config = dict(
    num_attention_heads=8,
    num_key_value_heads=8,
    norm='rmsnorm',
    rope_theta=1000000.0,
    qk_norm=False,
    optimizer='adamw',
    learning_rate=0.000885,
    lr_head=0.00474,
    batch_tokens=16384,
    max_seq_len=512,
    doc_mask=True,
)
Each number is 128 + 32 x the weight over its row's rms, rounded and kept within 0 to 255. Layers, rows and columns count from 0. The size above them is the row's rms in percent of the matrix's.

# layer 2 MLP down (transposed), 704x256, rms 0.0573, rows 81-98, columns 0-127
size [101  97 108 100 104 102  99  95 100 101  98  98 105  96 104  99 105  96]
[[139 108  87 146 165 169 101 118 156  96  82 121 110 152  85 151 163 116 115 166 138 144 124 117 113 187 125 117 145 169  98  95  23 159  74 119 141 178  62 152 102 109 108 156 162 130 135 182  85 116  87 133 136 165 114 134  66 123 131 123 124 150 122 101 124 146 125  81  97 124  90 173 133 119 167 130 109 180 115 131  94 112  88 150 153 108 170  98 139 126 127 142 138  97  95  96 177 118 143 108 150 166 124  88 137 105 115 139  80 113 206 106 199  94 102 157 131  58 152  50 153 164 142 176 121 150 203  68]
 [158 169 120 159 121 157 134 154 161 166 119  54 102 149 131 113  97  69 105 125 102 201 139  86  90 134 123 108 145  53 118 140 175  77 115 143 115 115 130 121 137 151 132 158  65 120  80 152 117  61 176 125 153 115 138 116 123 159 139 147 116 142 177 118 143  70 111 140 144 121  96 100 174 159 132  74 113 118 130 125 123 151  88  67 113 212 114  99 111  32 161 132 132 126 109 128  70  44 136 155 143 158 115 126 124 133 104  68 183 143 147 110  95 109 143 166 103  80  94 137 183 110 114  76 115  90 165 152]
 [160 149  77 147 114 134  83 140 133  63 144 137 103 127  96  57 122 102 135  81  90 167 106 110 145  77 106 117 142 108 149 143 157 165 119 112  81  70 145 117 121 111 125 148 126 161 104  99 196 119 170 116 149 103 146 146 102 125 130 162 173 130 176 112 147  76 127 147 134 122 165  83 139 159 130  99 113 172 228 142 125 140 149 110 142 167 156  85  51 140  58 120  84 125 145 129 147 128 103 107 122  80 162 125 136 115 107 130 123  87 150 143 119  81  83 119  93 125 163  96 145 116 111 124 111 152 187 125]
 [107 184 142 143 140 112  97 109 145  81 116 147 133  95 107 197 142 170 110 160 139  68 138  98 102 136 155  97 148 135 116  90 170  83  80 110 135 121 208 154 107 130 182 152 151 138  85 122 101 156 110 129 132  86  75 133  87 157 139  94 142 139 177  84  95 152 152  75 112 163  98  77  65 174 116 147 150 117 102 148 147 165 161 130 168  92 105 128 139 140 135 106 139 147  95 153 122 121 134 153  67 115 122 139 106 196 132 118 180 104  90 118 167 113 104  53  77 100  83 187  93 128 124 118  98  91  79 100]
 [132 137  98 111 108 103  82 162 178  73 121 131 102 117 141 114 121  77 145  72 154 125 161 146 110  96  46 128 129 130 119 115 128 122 162 136 153 153 125  87 181  63 102 192 106 112 134 164  91  97  85 120 151 106 177 107 117 176 137 125  99 123 128 101 151 132 115 145 122 129 159 111 128 123 127  93 162 179 147 156 108 104 159  80 156 141 136 144 132 121 134 134 163 123 101 153 166 134  96 124  98 147 111 146 113 139 184 148  97 108  96 122 168 116 127  36 117 121 150 115 161 142 142 105 149 174 163 116]
 [ 89 141 136 104 105  82  94 105 132 106 145 134 107  83  63 147 141 122 143 158  85 132 122 127  88 192 126 168 138 113 169  86 115 120 129 129 117 150 188 105 164  72 144 118 128 123 175 119 110 172 134 160 106 124 143  66 117  92 158 146 112 130 173 169 155 115 122 123 103 147  58 121 172 113 161 144 126  98 130 151 186 105 121  99 170 124 162 113 145 119 147 136  87 143 171 111  93 183 165  57 172 129 129 146 206 110 143 125 127 150 130  98  93 132 108 103 115 152 154  36  94 146 136 133 136  75 109 109]
 [115  92 143 123 118 160 128 153 140 126  49 178  81 146 199 144 148 140 146 123 101 165 120 159 126 130 145 182 113  67 164 120 116 114 120 102 124 110 115 105 101  87  69 101 152  62 154 150  76 109 115 167 144  85 163 171 101 141 152 168 142  82 132 125 169  97 133 135  85 108 136 117 171 116 152 115 101 133  61 126 141 141 173 121 122  78 145 174  87 122 153  10 127 167 147 172 101 199 113 137  79 131 108 118 178  96 123 126 124  88 164 125 115 118 139 144 135 125 131 134 148 143 125 147 110 108 127 128]
 [133 111  59 148  91 140 150 123 110 153 150 132 117 128 154  99 144 117 138 161 135 119  95 168 208 129 145  74 121 117 126 107  33  75 101 140 103 176 150 136 112 136 148 117 110 164 118 138 102 139  89  98 152 145 132 152 169  98 141 173 163 109 155 193 152 159 114 113 145 111 105 133 122 135  86 130  53 145 140 117 118 134  96 133 120 161  95 100 120 141 111  88 184  73 144  74  62 117  87 205 131 128 126 141 146 105  87 152 137 187 194  90 147 132 116 197 150 172 115  78 102 103 136 167  79 148 155 114]
 [132 189 114 176 162 168  72 134 128 152 115 100 116 126  88 125 169 130 131 143  90 130 195 125 111 140 133 135 161  71 143 149 138  95 117 170 144 123  79 158 170 120 104 114 139 134 157 113 142 100 131 108 142  83 111 152 198  97  68 145 126 142 115 152 117 140 126 113 161 162 110 155 153  95 134 150  31  91  99 141 201 145 100 111 140 145  92 124 108  63 164 140 137 128 141 161 141 130 100 108 136 142 117 129 168  70 101  82 153 198 171 161  75 127 151 153 141  99 110 148 153 149 206 129  43  85 124 138]
 [145 104 104 126  91 129 166 158 161 133 153  80 165 105 133 110 100 158 113 109  64 137 145  92  95  69  38 116 107 135 111 149 113 103 128 112  86 111  81 140 123 195 129 143  95 128 102 138 137 172 132  88 166 111 150 124 143 171 163 185 106 126 123 100 167 111 143  78 132 123 124 157 106 156 137 132  98 110 100 114 137 109 155 126 182 159 143  94 136  83 151  92  82  98  96 140 100 158 133 132  93 160 145 170 136 107  91 174 134 118 144  74 144 125 158 160 145 115 119 123 100  76 151 115 110 115 104  95]
 [ 91 153  62 131 105 147 206 131 151  66 118 111  95 140  48  99 129 165 140 185 138 145  97  88 154 128 139  99 132 141 130 128  78 166 116 158 140 117 161 106 182  83  80 101  92 169 127 123  60 167  91  87 133 142 133 150  81 103 111 136 124  90 154 140 117 154 172 113 110  93 133 156 147  96 178 112 113 103 116 146 120 133 145  48  98 157 132 107 152 109 149 110  64 142 119 120 152 123 102 113 132  83 102 113 131 125 123 128 134  94 203  87 172 193  94 118 119 136 127 115 137 118 113 139 155 215 116 129]
 [160 177 106 136 136 116 161  36  83 176 128 189 136  70 157  85  84  91 157 157 148  94 112 146 141 107 141 105 158  88 129 143 119 188 115 148 172  46  68 123 147 111 136 143 139 150 122 110 117 130 139 122 128 163 123 105 153 132 102 130 205 129 127 177 148 118 134 129 158 100 162 146  92 146 156 166 155 147 146 143 105 126 129 168 110 149 129 131 140 122 123 143 142  81 106 144 179 132  98 153 162 179 176 172 152 124 181  79 105  75 124 159  88  80  69 171 135  98 141 124 158 148 113 112 141 130 133 160]
 [135 182  93 125 126 114 125 172 101 125 115  68 140 166 108 161 133 121 192 131 123 135 121 144 158  79 149 147 124 124 114 184 178  74 130 143 165 167 178 152 116 159 145 173  79 139 141 147 103 129 141 116 153 167 113  96 169 190 113 109 133  92 114  91  80 150  92 110 115 153 163 165 148 145  80 165 120 156  69 169 126 125 165  43 139 139 119 162 126 167  95 176 165 135 107 213 154  79 114  89 138  91 131 172 151  85 113 116 139 169  81 217 128 163  47 102 182 145 169 161  71 113 158  94 146 115 150 129]
 [133 160 169 147  97 191 130 127  37 181 163  85 197 213  94  21  91 159 151 138  95 148 135 103 104 127  99 109 114 178 139 116 118 201 152 114 146 104 166 182  92  88 167  84 134 146 132 150 159 154 127  93 131 104 104 134  94 137 122 152 120 114  73 152 134  88 148  52 142 118 132 132 122 147 148 150 148 149  79 129 113 132 124 153 135  98 125 101 100 124 172 135 118  71 100 105 140  78 181 127 104 144 140 143  88 108 128 160  64  82  85 134 148 107 141 120  92 109 205 106 125  88  74 154 104 156 123 101]
 [128 106 171 114  71  84 139 107 125 126 196 130 162 165 150  82 124 116 147 108  98 155  82 171 101  96  40 139 111 160 111 134 149 134 130 166 178  91 122  94 123 147  46 159 170 190 142 114 137 150 166 148 102 152 156 132 133 148  75 218 131  95 185 146 161 141 128 134  79 145 170 144 145 140  92  54 112  87 153 164 154 174 122 106  82 133 134  65  99 161 138 126 115 105 106 150 141 111 153 121 189 135 104 122 137 102  95 133 146 165 141 105 139 149 134  90 133 143 101  90 135 146 150 128 160 157 113  86]
 [162 148 130 100 102 107 127 121 110 134  90 128 117 100  93  63 177  84 137 167 182 136 170 117 118 170 143 139 136 104 116  98  58 198 140 103  63 123 140  98  80 113 146  85 111 131 140 179 125  53 134 104 104 104 130 127 163  93  87 110 124 116 149  96 104 142 120 108 120 102 172 122  94 116 162 123 123  99 144 199 169 167 163 139 161 158  90  81 164 133 141 121 179  84 105 175 122 170 149  94 131 127 150 148  84  92  80 104  62  64 142 114 141 146 105 141 171  93 138 153 151 140  81 116 103 140 164 157]
 [128  97 143 168 156  81 122 137  72  74 125  97 124 163  96 152 101 102 144 137 107 150 117 126 185 128 123 101 162 152  89 147 116 142 132  65  49 124  98 131 131 150 136 157 144 105 101 187 106 121 112  95 146 101  95 130 142 116 107 141 142  91 129 161  48  98 159 184  77  77 138 145  86 111 138  88 152 142 145 113 124 178  91 121 107  61 131 133 121 175 117 103 133 105 146 135 167 112 138  65 131  92 204 113 163 143 165  93 118 117 158 122  95 182 113  56 129 164 165  69 131 189 129 149  54 136 141 147]
 [123 147  87 139 163 154 101 111 182 165 113 209 150 108 156  63 110  79 139 170 110 174 105 106  59 178 159 151 100 108 112 140 110  80 113 101  68 144 138 182 117 137 183 175 126 129 157 146 107 100 187  96 107 105 128 167 116 123 128 149 118 107 146 106 128 111  65 140 134 185 131  94 183 113  87 160 127 140 167 135 162 166 102  82  88  93  84 144 166 144 208  46 140 145 142 158 103 113 133 201 122 144 121  88 135 170 124 119 119 157 158 164 118 118 114 153 168 152 143 135 148 139  98 174 120  85 116 125]]
# layer 2 MLP gate, 704x256, rms 0.0609, rows 82-99, columns 0-127
size [ 98 111  98 110 103  97  93  97 101  99  96 116  91 109  93 108  94  97]
[[138 137 121 116 165 166 126 123 132 136 127 107 102 118 136 134 130  62  96 166 117  87 156  78 179 124 114  56 118 107 116 121 120 104 140 129  81 124 119 100  97 140 139  93 129 129  90 125 100  88 104 102 132 142 144 149 120 142  82 154 167 110 162 122  87 110 161  88 115  59  80  60 159 111 138 105 125 126 167 118 125 165 105 126 141 127 115 126 140 128 145 118 128  96 129 113 128 112 153 176 188 140  98  54  75 186 122 119 152 148 129 134 119 148  77 112  99  89 113 132 165 142 129 117  97 120 126 135]
 [ 94 106 168 136 124 150 128  91 106 149 142 124 151  91 109 133 155 152 172 160  95  71 120 213 155 111 147  86 109 184 105 156  56 104 147 155 139  78 137 133 148 119 139 150  95 104 123 131 159 122 133 139 162 136  89 201  96 119 121 107 108  86  52 132 115  62 159 167 132 109 120 112 136 169 109  88 140 181 180 124 127 122 179 121 135 131 133 150  51 193 108 148  74  87 119 105  74 162  58 121 100 132 105 117 157  98 123 161  88  39  80 109 134 135 112 138 157 130 132 132 107 163 177 134 141 180 131  61]
 [116 186 151  99 156 148 122  88 130 206  92 103 196  60 178 130 135 137  88 108 182 155 110 132 171  91 115  94 147 108 166 129 106 156 103 174 169 120 128  87  95  97 142 162 108  83 183  78 116 129 141 101 109 124 127 132 150 165 141 133  74 140 129 150 176  96 156 181 123 122  84 177 146 129  91 115 105  92 153 162 140 138 155 114 132 154 142  96  45  90 101 107  97 149  90  75  99 130  63  94 131 153 138 140 127 114  96 104 102 163  92 163 126 134  51 167  94 104 102  86 155 153 188 184 140 110 143  93]
 [196  66  94 122 115 181 115 115 115 191 144 108 168 105  88 129 178 132 136 148 111 161  98 128 120 114 160  72 117 100 143 124 159 145 125 143 113 155 120 135 189 134 137 118  91 104 186 181 166  76 163  92 107 115 109 121 198  76 117 103 138 118 134 175  78 111  68 122 132  86 133 108 145 121 185 102 122 109  85 137  70  92 133  77 145 128 108 143  85 123  75 159 185 138  45 166 149  62 140 104 190 124 177 100 129 103  75 123 133  96 108 170  79 123 104  97  96 139 145 103  91 126 140 124 131 146 142 113]
 [154 214 141 119  91 107 157 183 131 134 102 145 184 102 116 145 112  95  91  56  92 121 132 119  71 108 128 161 119 145 193 165 111 112 123 150 149 135 148 152 135 143 129 146 103 150 135 116 152 140 139 152 142 100 166  91 143 171 195  86  97 129 221 172 109  74 106 127 200 184  95  90 143  85 135 150 136 174 132  91 118 132 216 174 124 157  72 140  82 167 155 129 125 150 117  77 115 115 157 141 115 146 181 152 144 124 101 139 102  81 122  74  70 190 174 158 161  90 164 112 181  85 156 144 140 145 119 141]
 [132 185 109 129 170  87 127 120 160 157 124 117  84 118 177 100 143 110 146  96  73 100 153 131  65 146 113 132 110 138 134 147  68 109 140 161  98 126 121  64 127 123 105 118 149  87 170 165 127  83 125 153 153 151 173 104 119 129 208 163 102  95  93 131 149 152 126 186 118 157 168 125 134 131 169 153 171 191 154 159  95 122 154 123  56 130 132 123 143 140  84 115 145 152 141  83 106 130 162 131 127 152 179 141 125 195  95 164  84  96 183 117  81 175  63 111 174 122 133 172 124 156 187 102 119 145 121  68]
 [127 141  97 126 154  92 124 108 154 166  64  95  89 156 105 126 226  77 105  89 111 124 158  95 142 124 156  79 153 140 107 143  89  78  65  72 132 160 170 116  89 168 133 120 131 119 158 145 180 111  77 145 176 181 143 113 140 136 156 140 108 133 111 150 220  99 134 106 183  89 166 136 184 136  92 132 148 110 126  86 183 121 108 126 125 119 169 190  78  98 114 114 103 145 177  90 138 179  68  90 137 137 116  50 130 134 166 196  92  97 156  94 127 142 118 172 179 152  90 163  85 173 113 111  84 144 103 127]
 [164 148 111 149 165 134 150  99 120 157 181 140 132  26  99 139 129 124 120 105 103  88 152 118 145 117 123 121 123 149  86 106 143 140 108 140 107  66 145 149 141 133 118 111 135 105 158  69 222 119 148 139 147 118 179 113 140 113 100 173 114  82 112  89 110 113 117 172 115 142 163 105 131 103  98 132 179  77 116 178 133 136 105 142 152 141  72 115 130 117 164 135 144 131 162 156 158 114 121 102 114 110  88  98 155 120 133 139 135 166 124 155 145 218 118 148 181 120 122 147 131 139 136 134 123 145  93 116]
 [ 74 144 131 156 143 125 169 165 129 173 131 163 149 144 126  95 142 133  60  98 173  88  92 125 138 136 133  79 113 169 117 115 123  67 136 121 119 125 176 159 102 138 133 155 169  74 129 114 131 144 176 169 178 121 111 120 142 103 135 185  90 113 122 163  57 189 166 188 162 125 112  97 141 114 141 120 121 158 147 105 170 157 144 146 185 117  88  94 143 161  87 104  87  89 154  76  86 184 151  92 144  90  59 172  83 154  71 122  93 139 106 102 116 140  59  64  82 172 118 114 102 126 181 143 172  98 121 117]
 [ 88 169  70 156 126 154  99 136 110 109  60 123 129 113  97 145 150 184 114 144  65  94 179 146  90  96 134 149 142 130  83  93 172  38 107 144 102 150 189 110  80 109 129 195 135 106 124 118 107  88 140 125 153 127  89 153 133 157  95 146 156  92 171 154 152  55 101 163 152 130 152 127 177 190 107 218 146  96 101  94 158  80  55 137 163 120  67 164 103 158 143 182 127  91 116  89 187 126 162  63 107 158  84 175  88 137 179 115 115  84 121 105 133 139 115 144 139 118 173 144  93 141 108 114 123  91 156  87]
 [123 154 109 147  99 117 137 128  64 152  92 154 164  99 144 129 124 194 210 152 181 115  90 115 159 167 104 182 167 145 152 158 152 112 122 117 121 148 172 138 131 100 147  73 111 157 143  64 153 208 145  69 111 169  97 178  91 107  99 210 106 150 144 148 155 164  94 109  81 108 137 127 160 120  86 114 107  56 172 138 121  98 135 114 139 119  91 125 195 111 179 166 134 109 110 105 126 145 110 146 121 178 109 115 100 144 127  92 152 105 141 152 138 144 155 112 132 155 147  48  81  99 101 106  96  70 157 102]
 [182  85 141 106 100 171  90 155  97 121 157 174  92  54 159 124 123 159 131 130 148 172 141 157 155 108 127 179 150 133 156 188 117 101 148 166 151 143 102 160 132  99 182 148  82 160 110 161 153 107 124 142 125 108  94 154 182 137 147  65 123 113 121 147 113 122 112 103 131 204 143 163 130 165  86 101  77 162 153 132 106  75 148 127 149 150 164 117 116 161 120  94 158 147 127 191  90 144 158 107 119  97 135 104  89 159 177 148  85 106 162 175 154 149 118 154 149 178 128 131  98 146  86  98 117 101 100  82]
 [161 117  85 189 148 142 110 118  99 160 172 179  81 123 120 122 119 154 146 126 184 161 127 198 113  73 147 121 201 142 170 139  82 127 101 115  96  61 163 125  87 153 133  50 186 150 155 110  85 121 123  91 102 128  96  60  28 127 152 143 105 153 127  78 194 135 158 130  66  63 117 107 148 121 145 114 125 203 106 111  86 187 119 135 139 121  71 127 154 142 174 134 111 119 110 144  98  68 144 171  99 151 142 120 115 174 120 159 112 116 143  85 125 179 148 150 174 149 155 137 147 145 160 147 127  91 128 138]
 [ 90 117 170 138  67 108 172 136 187 189 105 111 147 100 117 111 132 128 147 127 104 106 165 180 106 130 155 133 137  93 125 114 159 149  86 137 148 128 121  72  42 167 101  83 161 174 123 104 128 119  87 148 118 163 123 132 125 159 105 156 168 117 135 159 120  99 128 158 163  51 152 149 154  65 128  95 115 130 129 171 122 129 140  99 138  88 114 151 164  67  97 137 126 167 164 119  61  78  92 122 146 184 155 137 136 111 127 136 139  26 152 137 158 150  99  58 120  50 139 184  82 164 149 132 129 123  86 170]
 [160 128 148 155  80  48 147 161 149 141 156 122 112 102 163 126 115 124  83 119  90 165 165 146  96 134 126 125 147 111 181 135 142  87 115 183 151 140 166 176 207 141 135 152 190 145 121  82 150 142 137 104 159 191  65 142 117 174 123 121 165 193 134 158 182 121  93 127 132 160 105 122 152  83 119  91 184  90 119  96  91 115 135 103 161 145 100 102 101 132 136 134 136 147  78 132 142  66 112  57  85 153  86 145 194 146 175  91  98 109 144 106 143  90 146  95  63 109  92 116  82 163 133 118  89 178  97  63]
 [173  84 125  84 158 128 175 102  91  97 115 134 145 148 145 159 165 114 134 121 179 149 106 130  42 159 149 117 110 131 151  95  92  90 119 171 143  73 139 134 112 142 138 149 144 145 111 124  93  89 113 101 100 199 149 153  74 164 122 123 176 114 154 123 125 128 127 154 119  79  90 167 162 169 168 115  68 158 102 186  54 177 109  99 141 153 149 148 186 163 164 172 176 115  99 141 115 154 151  98 134 164 155 118 125 190 147  97  57 132  98 116 156 169 144 105 107 156 173 125  89 124 160 114 145 114 142 105]
 [100 157 185 189 210 133 147 125 139 182 156 123  75 108 144 150 144  86 152 111 170 136 123  59 174 136 117 119  64 149 161  97 150 121 141  65 145 116  83 201 113 116 104 125 139  92 155 145 137 164 158 215 127 154 160 126 123  84 180 176 133 146 131 118 208 109 105 145 127 155 169 119 132 151 147 163 141 127  88 150 155 139 147  85 115  94 145 140 129 117 133 170 107  61 122 167 101 152 108  80 114 130 133  99 139 104 202  92 129 113  95  87 124 140  98 128  92 197 147 183  77 120 177 200 153 138 152 130]
 [149  85 111 120 116 120  88 127  98  96 113 131 120 100 192 149 200  98 155  85 135 135 185 161 162 196 161 116 138 154  91 148 108  70  96 115 154 125  84 126  68 130  67 137 150 180 132  87 128 140  93 100 141 128  86 172 147 108 143 161 150  95  84 108  85 137 149 145 126 187 106 151 189 188 120 137 117 117 129 162 137 130 139 139 146 193 172 132 137 134  87 171  99 112 104 122 113 113 133 162 162 126  63  93 202 101 147 116 101 125 125  86 139 121  74 175 161 140 106 113  97 108 171 165 142 163 110 136]]
# layer 2 MLP up, 704x256, rms 0.0587, rows 82-99, columns 0-127
size [ 99 110  98 108 103  99  95 100 100  98  99 110  95 107  97 111  91  95]
[[144 102  55 177  68 153  85 134  93 135 100 143 117 145  59 149  78 134 148  83 124 218 150 120 103 159 175 209 188 143 109  72 156 124 157 120 131 159 167 129  83 108 122  96 129 134 149  91 166 153 102  65 101 134 128 146 110 153 103 141 126 130 189 126 138 126 170 125  57 168 173  75 138  83  77 101 158 190 136 176  94 129 152 133 113  41 132 101 150  82 132 164 152 143 122  99 171 108 119 170 170 105 116  89 156 117 134  74 156 164 140 152 142 117  94 157 147 126 140 105 101 153  78 114 180 159 125 168]
 [174 141 112 128 170 176 149 139 101 132  57 146  93 108 109 110  75 157 139 101 102 125 159 156 130 128 116 143 167 106 122 171 174 142 186  94 113  65 119 102 100 165 138 183  57 130 104 167 127 104 169  74  97 119 135 135 142 136 123 104 180  88 131 132 184 109 158 183 118  83 130 122 167 179 160 108 117 102 160 100 157 138 188  89 162 156 123 137  96 111 105 117  48  59  99  61 125 116  58 140 145  46  80 106 143 111 136 136 138 129 135 166 105 122 140  68 136  92 164 184 117 148 138 174 153 198 184 156]
 [117 121 185 119 155 133 109 131 185 125 137 107 140 135  84 104 134 105  83 128 144  98 119 107 163 162 133 129 157 122  97  89  98 119 131 117 119 112 156  76 153 142 141 145 155 152 123 102 163  79 157  96 164 156  82 157 120 127 122 117 176 135 150  92 109 108  86  79 159 150  92 133 104 149 147 149 133 135  99 108 119 143 111 207 116 127 132 153 134  95 145 142 127  84 139 127 137 117 133 163 106 172 169 114 142 157 164 180 118 171 153 113 138 137 152 166 100 133 112 149 143 124  84 166 125 213 131 131]
 [123 121 170  64 122 138 160 174 179  36 134 139 134  87 143 125 129 107 103 116  63 111 106 173  98 160  94 135 151 184 148 160 122 103  90 134 147 124 171 120 154 122  79 206 116 133 131 170 119  86 118 102  95 148 177  76 107 150 169 157  69 138 111 137 134 121 157  74 161 122  74 131 108 175 122 107 138 168 141 147 127  98 186  71 154 167 125 121 108 137 159 127 109 114 110 127  92 159  83  85 143 169  97 136 175 168 100 147 122  85  88 141 148 142  63 119  80  93 144 126 120  99 176 135 153 138  98 147]
 [116 110  28 122 115  83 129 112 138 121 169  91 154 131  71 130 121 104 172 126  60 120 193 106  92 164 158 146  79 188 121 135 153  97 128 140 107 133 106 134 141 107 162 207 128 101 128 162 139 154 167 188 134 106 134 141 127 137  96 135 164 120 157 122 122 118  86 178 114 117 106 112 117 125 170 189 153 127 169 121 144 141 114 164 180 181 109 120  99 115 145 133 114 128  75  46 102 164 102 161 164 183 121 107 135 136 117 109  89 128 134 172 141 140 185 166 124 150 156 101  67  77 105 110  81 119 115 159]
 [186  36 108  86 124 125 174 163  94 159 132 132 135  92 152 168  90 111 137 142 177 118 110  99  98  96 117 104 182 123 116 100  98  96  97 134 148 127 114 134 116 145 101 147 154 151 146 126 163 150 113 134 116 149  74  97  86 133 154 154 142 163 158 219 154 139  70 114 199 148  39 122 119 133 121 125 150 113 122 113 123 133 166 176 159 100 147 138 137 101 122 162 102 143 150 190 122 113 147  93 119 157 149 115 131 149 173 135 189 186 116 127 167 115 127 145 119 136 104 128  83 111 131 221 153 134  95 196]
 [162 145  80 157  96 141 139 137 133 157  67  63 124 129 130 116 182 156 169 142  80 160 139 138 132 108 101 150 114 122  98  87 117 146 133 142 136 145 164  98 148 182  90 125 133 149 112  98 115 125  98 178 100 134 148  90  82 150 201 135 209 136 134 109 135 158 114 173 165  69 160 191 135 145 148 158 134 158 126 150 143  91 172 169 131 164 145 125  97  86 194 113 139 111 129  90 121 115  90 188 148 163 159 161 132  79 111  96 168 127 175 169 132 179 121 179 139  65 134 176 182 118 148 127 153 139 142 179]
 [121 135 103 142 144 101 157 122  84 155 176 127 132  64 102 179 162  76 129  96 135 177 130 152 142 127 144 154 111 159 101  55 140 133 121 197 112 119 163 145 132 168  54 113 138 145 208  44 194 125  91  87 122 116  82 119 140  96 146 138  69 156  91 143 109 124  98 113 138 119 108 148 131 155 130  95 170 149 209  76 167  82  80  94 111 164 102  94 157 101 176 139 147 141 154 145  91 109 147  79 117 137  91  97 125 161 186 132  72 166 117 159  93 139 115 111 124 113 131 142 208  91 183 145  99  93 178 131]
 [130 112 105 173 112 134 141 154 133 112 149 116 178  63 128 123  90 148 167 107  61 102 116 162 172 162  90 134 147 118 141 145  91 174 167 190 156 155  96 175 159 140 164 143 136  55 160 115  81 139 156 102 149  78  69 161  95 126 165 106 170 129  89 154  90 132 103 103 167 155 152 186  74 124  15 141 109 113 173 130 133 101 205 167 131  72 103 144 169 163 147 107 136 100 120 171 116 160 144 113 117 143 142 186  59  91 132 103 109 138 155  70 102 171 129 112  66  82 110  75  84 101 155 148 166 110 127 147]
 [164  90 134 119 105 141 147 174 169 147 130 115 118 191  83 107 113 149 154 163  93  86 108 179  81 170 115 113  83 174 116 167 133 157 114 145 130 204 158  59 133 150 125 127 135 142 139  64 110 175 126 158  99  41 144 130 114 133 140 125 187 188 129 101 117 199 137  48 195 116 148 139  88 105  59 118 112  99 132 131 155  85 192  77  85 183 148 114 147 115 160 116  94 114 101 104 129 135 142 168 122 155  75 102 107  99 123 142 128  97 215 174 136 162 160 178 110 148 143 121 170 104 110 147 144 172  99 114]
 [183  79 156 112 146 139 122 117  91  68 137 177 163 114 134  99 128 110 143 118  98  62 149  97  95 126 110 105 116 129 123  92 138 132  81 163 178 137  71 147 161 143 103 149  80  95 130 142 106 132 143 180  99 173 168 117 167 130 157  90 142 101 180 135 145  89 144  88 101  93 134  79  91 209 120 164  95 190  66 140 135 152 128 115 133 154 113 127 102  88 124 164 133 110 116 109 131  98 157 124 122 173 130 169 124 105 135  98 167 170 134  97 112 136  86 208 169 177 142 135 144 155 106 134 129 151 189 132]
 [102 153 101 158 157 104 179 113 123 166  72 146 195 100 139 103 174 124 103  96  84 175 164 151 104 146 109 139 159 129 158 114 143 128 137 104 180 117 120 117  95 122 115 176 105 110 135 147 111 141 141 161 163 184  91 108 107 101 145 104 128 152 153  52 142 171 146 129 139 141  59 159 163 145 212  63 111 142 103 167 201 113 127 120 161 134 154 109 139 122 109 119  99 191  81 146 174 217 100 106 133 150 120 117  82 128 132 128  87 104 185 153  70 168 143 129 119 146 101  67 114 160 158 123 100 153 112 107]
 [105 149 142 177 134 131 155 193  59 168 127 152 137 108 141 105 170 101 152 131  98 102 134 165 167  98 142  82  88 115 138 154 167 117 122 117  91 136  81 120 123 143 106  91 141 133 126 134 126 119 138  51 129 122 138 171 108 154  68 131 178  81  80 178 120 103  68 126 163 135 195 141 125 140 155  98 109 129 136 136 112 101 117  89  85  70  95 114 160 135 121  91  95  99  98  87 118 128 166 130 130 137 138  79 149 130  92 161  87 118  83  88  91  63 145  75 166 122 205 135 188  92 148 143  69 170 134 153]
 [154 146 109 102 113 146 141 147 131  93 176 227 128 136 146 119 129 124 128 127 116 130 153 110 143  73 149 135 155 131  69 132 143 216 143 118 125 105  85 104 125 109  68 143 218 149 150 125 127 152 122 147 154 106 140 171 119 180 140 141  84  35 121 194 170  83 160 121 109 112 102 151 142 121 149 157  72  86 100 151 193 151  93 174 121  78 153 145 191 129 126 112 100 104  81 147 132 121 141 148 179 142 109  82 129 148 128 105 100  96 201 106 107 210 125 162 168 132 114 156 154  92 133 158 145 165 114 158]
 [119 140 143 125 115 190 123 140 128  91 124 145 106 154 123 120 117 102 134 174 138 141 106 127 173 128 142 145  91 119 182 107  93  85  93 121 168 112  49  58 119 183  99 126  94 137 131 174 140 107 139 127 125 126 174 157 150 139  95 152 111  63 132  86 121 110 112  83 149  65 120 103 115 209 139 131 111 165 104 106 185 143  79  89 177 128 188 156 185 144 135 123 173 126 144 120 107 156  80 132 156 115 171 126 145 126  84 155  98 142 162 103  90 130 132 138 128  84 132 152 122  53 145 122 153  44 165 113]
 [160 136 126  96 183 105 121  86 106 175 122 104 133  89 143 127 160  91 151 116 149 139  80 127 101 197 143 106  85  87 202 119 111 119 103  98 112 105 166 136 135 163 133 138 191 121 114 102 122 135 106 122  99 125 173 137 160 172  80 101 191 166 164  94 136 105 117 159 115  83 134 166 131 160 161  76 115 159 133 128 108 162 124 114 156 148 127  81  93 162 126 165  92 157 108 148 149 190 179 118 150 157 123 112 107 134  95 112  98 133 137 182 111 149 130 109  97 112 197 124 131 118 201 162  83 143 100  85]
 [173 125  57 102 145 125 109 191 102 175 127 106  85 135 175 151 104 131 143 115 100 219 137 124  42 155 143 153 131 142 112 142 135 158 170  93 141 112  78 202 160  82 125 167 173 168 182 161 113 151 151 111 100 106 106  82 145 103 106 211 192  84 138 149 191  52 101 144 167 125 108 149 112 162  90 114  82 169 125 145  95 155  84 119 129 127  84 123 212 104  88 158 131 109  77 127 154 138 121  93 139 181 121 144 104 140 167 134 115  93 150 115 139 145 127 128 168 129 113 140 118 141  92  88  76  97 124 131]
 [184  76  66 116  86  91  80 145 114 100 111 167 138  73 152 125 123 106 191 130 128 191 192 150 132 139 126 135 128 138  78 134  95  86  84 112 163 146 110 133 126 151  94 143 169 167 147 100 107 115  77 131 148 165  60 148 144 106  99 145 146  68  96 137  91 160 177 101 143 187 104 154 194 143 116 155 142 138 166 120 153 155 170 120 150 123 120 147 133 114  99 165 114 148 127 152 154 103 183 133 128 163 107  92 170 147 142 152 106 135 129 120 102 132  67 191 174 105  72 109 148  73 198 155 160 156  97  97]]